config = dict(
    num_hidden_layers=14,
    hidden_size=128,
    num_attention_heads=2,
    num_key_value_heads=2,
    head_dim=64,
    intermediate_size=512,
    vocab_size=8192,
    hidden_act='squared_relu',
    norm='rmsnorm',
    norm_place='pre',
    norm_eps=1e-06,
    positions='rope',
    rope_theta=55100.0,
    rope_fraction=0.5,
    qk_norm=True,
    attn_scale=0.184,
    bias='none',
    tie_word_embeddings=False,
    parallel_block=False,
    extras=['some layers without attention', 'local attention windows', 'paired heads', 'gated attention', 'exclusive self-attention', 'capped logits'],
    init='normal',
    init_std_qkv=0.0469,
    init_std_o=0.0,
    init_std_up=0.0469,
    init_std_down=0.0,
    optimizer='adamw',
    learning_rate=0.00344,
    beta1=0.95,
    beta2=0.95,
    weight_decay=0.06,
    lr_head=0.00519,
    warmup_steps=463,
    schedule='wsd',
    decay_fraction=0.894,
    decay_shape='linear',
    final_lr_fraction=0.1,
    batch_tokens=[8192, 16384, 32768],
    max_seq_len=512,
    doc_mask=True,
    train_tokens=98950000,
    max_steps=6070,
    dataset='wikipedia_en',
)
Each number is 128 + 32 x the weight over its row's rms, rounded and kept within 0 to 255. Layers, rows and columns count from 0. Numbers have three digits each. The size before them is the row's rms in percent of the matrix's.

# down: layer 2 MLP down (transposed), 512x128, rms 0.176, rows 122-132, columns 0-127
# up: layer 2 MLP up, 512x128, rms 0.189, rows 123-132, columns 0-127
down122 119:120117119128072143098130150109162125142116096171136130155127114102132159072119132062071129170216100088169105151124105092142149097129154099152119167182178143101185095086114146116178187150103128157075134114151194172114129147135101193118113143151091062099119069128088214134100096085161190098157112172109121144127079131101147088156136157117131176098134103144144125156093141142154126093106
up123 099:138194138149136131108145115110125146132119143149079225127192128081141069100165105097112145115148103147114149115191107134182107076154171083140162100115130229126189121112077135171189153121114128106129038066121123141147115110140171134150086138166108108126114082142109123095142108175110151158154132140132069081133094090140138102185143124146108142165132086146153075117108122131168123174108
down123 094:128140146085134140121142095072083121108093097157127180168121191100095178106145165134198159144112115119092164154136135120108139102154149143071117147073107098136153096170101129155209067133057130099138110136153165141088147099091109096106126143170102081234151098088137123113132130142102155142109093109097113105127139049104191091150059141136083108130111147090112140112111114175130104165149
up124 135:152138181094120132207097137119129179067132148113173103130124163126123106106192151082111055085118104101146170135146135158126124155149134106100147152196123141094124098084086142112155105117108171128046116094098182120102119227103160159118125141122145070158098148140104114102205106106142098118153102116129166135151139172071133079103116120175144159151081119157161116184109177125084153127139
down124 118:098071149108118106153136110146123172083126130103158124154110114166105143182174109116186135138205148131117144088125062155134109107139093124140240158154108126083155139064125125124160136160136142102197121098153165150056090091126158148120137062082144075116143139078118157126104106120137062117168082106158140112121141110154125120057139081167107134161125171141152182095149112103120186123140
up125 097:140148116130108109128120111119177141147163164133162120143093135069176139157082145171107119104109139078059136181160216185122150188130119099151187158147099102155108101133166092113098133157061103145088105168109064183164156190132144165094100151146110133163142154090162186107141125115141137118137130129140181169099130199089136076213101157123135136077156112121112100139116114148142118091118
down125 101:112113153131098121090193224184156144083106140140086105147154151156122128126136146125167153075169103087148113084126057155126138107154128135140159118153141181154135091105120143108068132161125120154098172033141145117212074105111145130167109143116079048122161102144117096145143114110138151141148140106116079125183093133159104072116128168161128139155099096121110110104150174047139154141101
up126 100:162198133082135127120104090084156132135132119094083135180101079076187093119092175122107067145129061138077125175170127124149120139142171167172186097190119109158059105100154165185101121141146133124129140091120113106132119124163166133159108162157180130135071165157137115147133132114153177157099125063145099124069116126090115138106102129169135077145123145137166054129120133160114050144130
down126 105:126123196152070139138155083160110166126079112159150117147152110148123200095163121122117135167138125160103106151169140129159174113134214165154033153155112153128105173128123114115144139097108135127142178097121168158141090179085070083212147117132094082122135118155160145232126136119193142118159104147090142142090099139118183094076113154140155148117147100077116117101133135133161151111114
up127 109:124109165097098086103060120058117133102065159103092103130104140141130123103139120104186142101103129124077160148110186136143144141174126080094146076178118128139110140082155121122112172106150101109080181105129151115176132115147075121082153173170104085169135122118102110058144087127157183121168133128144145100161145076150103125132143195135107133240088092113175103111161135076130132172120
down127 112:135126105145115076080112142115082118097165065140139110055119114111090142152127166137143118136135129132140137143109100110092121077146140156139117126193142178131136088088166168203141122121124121156131174137075112184135125135179131121088096166153099183134101127087081186156061107135141075147096185173115105149148126133146228116107154077098124103114165112124107165134062054121095143081141
up128 088:121151147154107116126133102161107096094145159124157127053165151096147157216159105113172088112084134132056146145146095173121102157161143119175180180132168139139078154107137126176146132161082144125169096059081170078149147151107073176084086142123139116120092118080168177109138128106137153141143097140133076174123126167103153137097142117147122104191171151108084099159182139161116138198139
down128 089:115065119080112179125161202194091071143121126090117100091137158132183105093105109112190120141187198118109129118118071095152101088170075115165126157099134128114112212125084104143163171114146150133135134122083130075099107118109103116118124106151113102126118146118122117086130150079096145102170074144160119116176123145150124100129115141156100105187133156102069181166169180121196109157147
up129 054:154204194113137080192102069048156194146099118101157171174118163136134131162118127107166074111118115143083152080136121161108096112146146115126142140183089142097147153133165127134181111108140154148129135119088072131158139139101129120150122155173137083152083168082092150120169055216135140148145111146144149133106116159169100062188083138119095149142137129123181152149150128110146099161098
down129 055:154157127107156095142083116116100135081103080084092147128123111169130073138134118107115118177168124111083162130068162116133151169177126173213102089122151149117086158059040167109157090101077153086142128210146118158150142166096151086171134121158076115130094141146135055136144157158149081156136159098118108140114146128136129119060155111139172137144129151140164074093119114096124125068106
up130 103:150170156097154102137109113085128115079108174125119207144116155161131100079165166121132120122146102044131143120095089086133135091163140076131108077168164101182166145172089105184131071138142138115097118070130117121132145110171137124162091092123132052089055139144139155087115112158078118139154149121101153131137109106153129108128102168110140086138142081186116112192095130032110092117158
down130 111:111112114102168134085096152133092116146149121113122144140084137146078147107169065140146135129125107152123097141082025128182150089148133145166126094153169114152125110100069135163131091130147085117225135143039115152115156047127109083134103155091129075107101105132131150119092172107118081149121186106090130139102107135156182116095114162085068077175138076117108101094164127114102156130140
up131 107:124147139114161163125148095143166197118135064148049107076092091160153137165127103068079147091153147165102161100115122145159139102107117152163156111199145156131099136171137138137132088140117189152111134130092115175154142165119142136108096181143127098138182233084154164138139110134127175119120057087113073142096109140122119168079119171138101094139153104131181116124149177138186151171106
down131 104:133131170174117088150170197152102186100128107126106164124162184101113124152129065183128081115157123105118153184169128152139083142188195097165108128112113103129104171148132151139224134161126148127101145176163121118122137144138153159117153140159112174077109148124168102098140121143121091088117129163070100150097061172155159157123119179118144111053088178155153130109131102123073073111152
up132 056:161138246095166109189081059062141145144130116155143171150087142135153155115123155116142086117162105150119177141158126129132098109193165128132185139194108140122136152099138124140155126082129131107126191083084157150205121136145139130179088123154174067115136151059096134088182094142146161134115097121135160127153146135120157089154106176127125143161112104138116141201128143104117106177146
down132 049:146196085188089094183153124141125099074130080140128143105165087105144150108121102158107163062111125141159150095095149150134121096123176121133179119135072130162127190069114136145187134156140160087121166133086111183121131146130142143149108184142131142140139160081101166101112118159088104009112139125184126140156107123110157129108136032110167134108111140134074131150089079105132118093107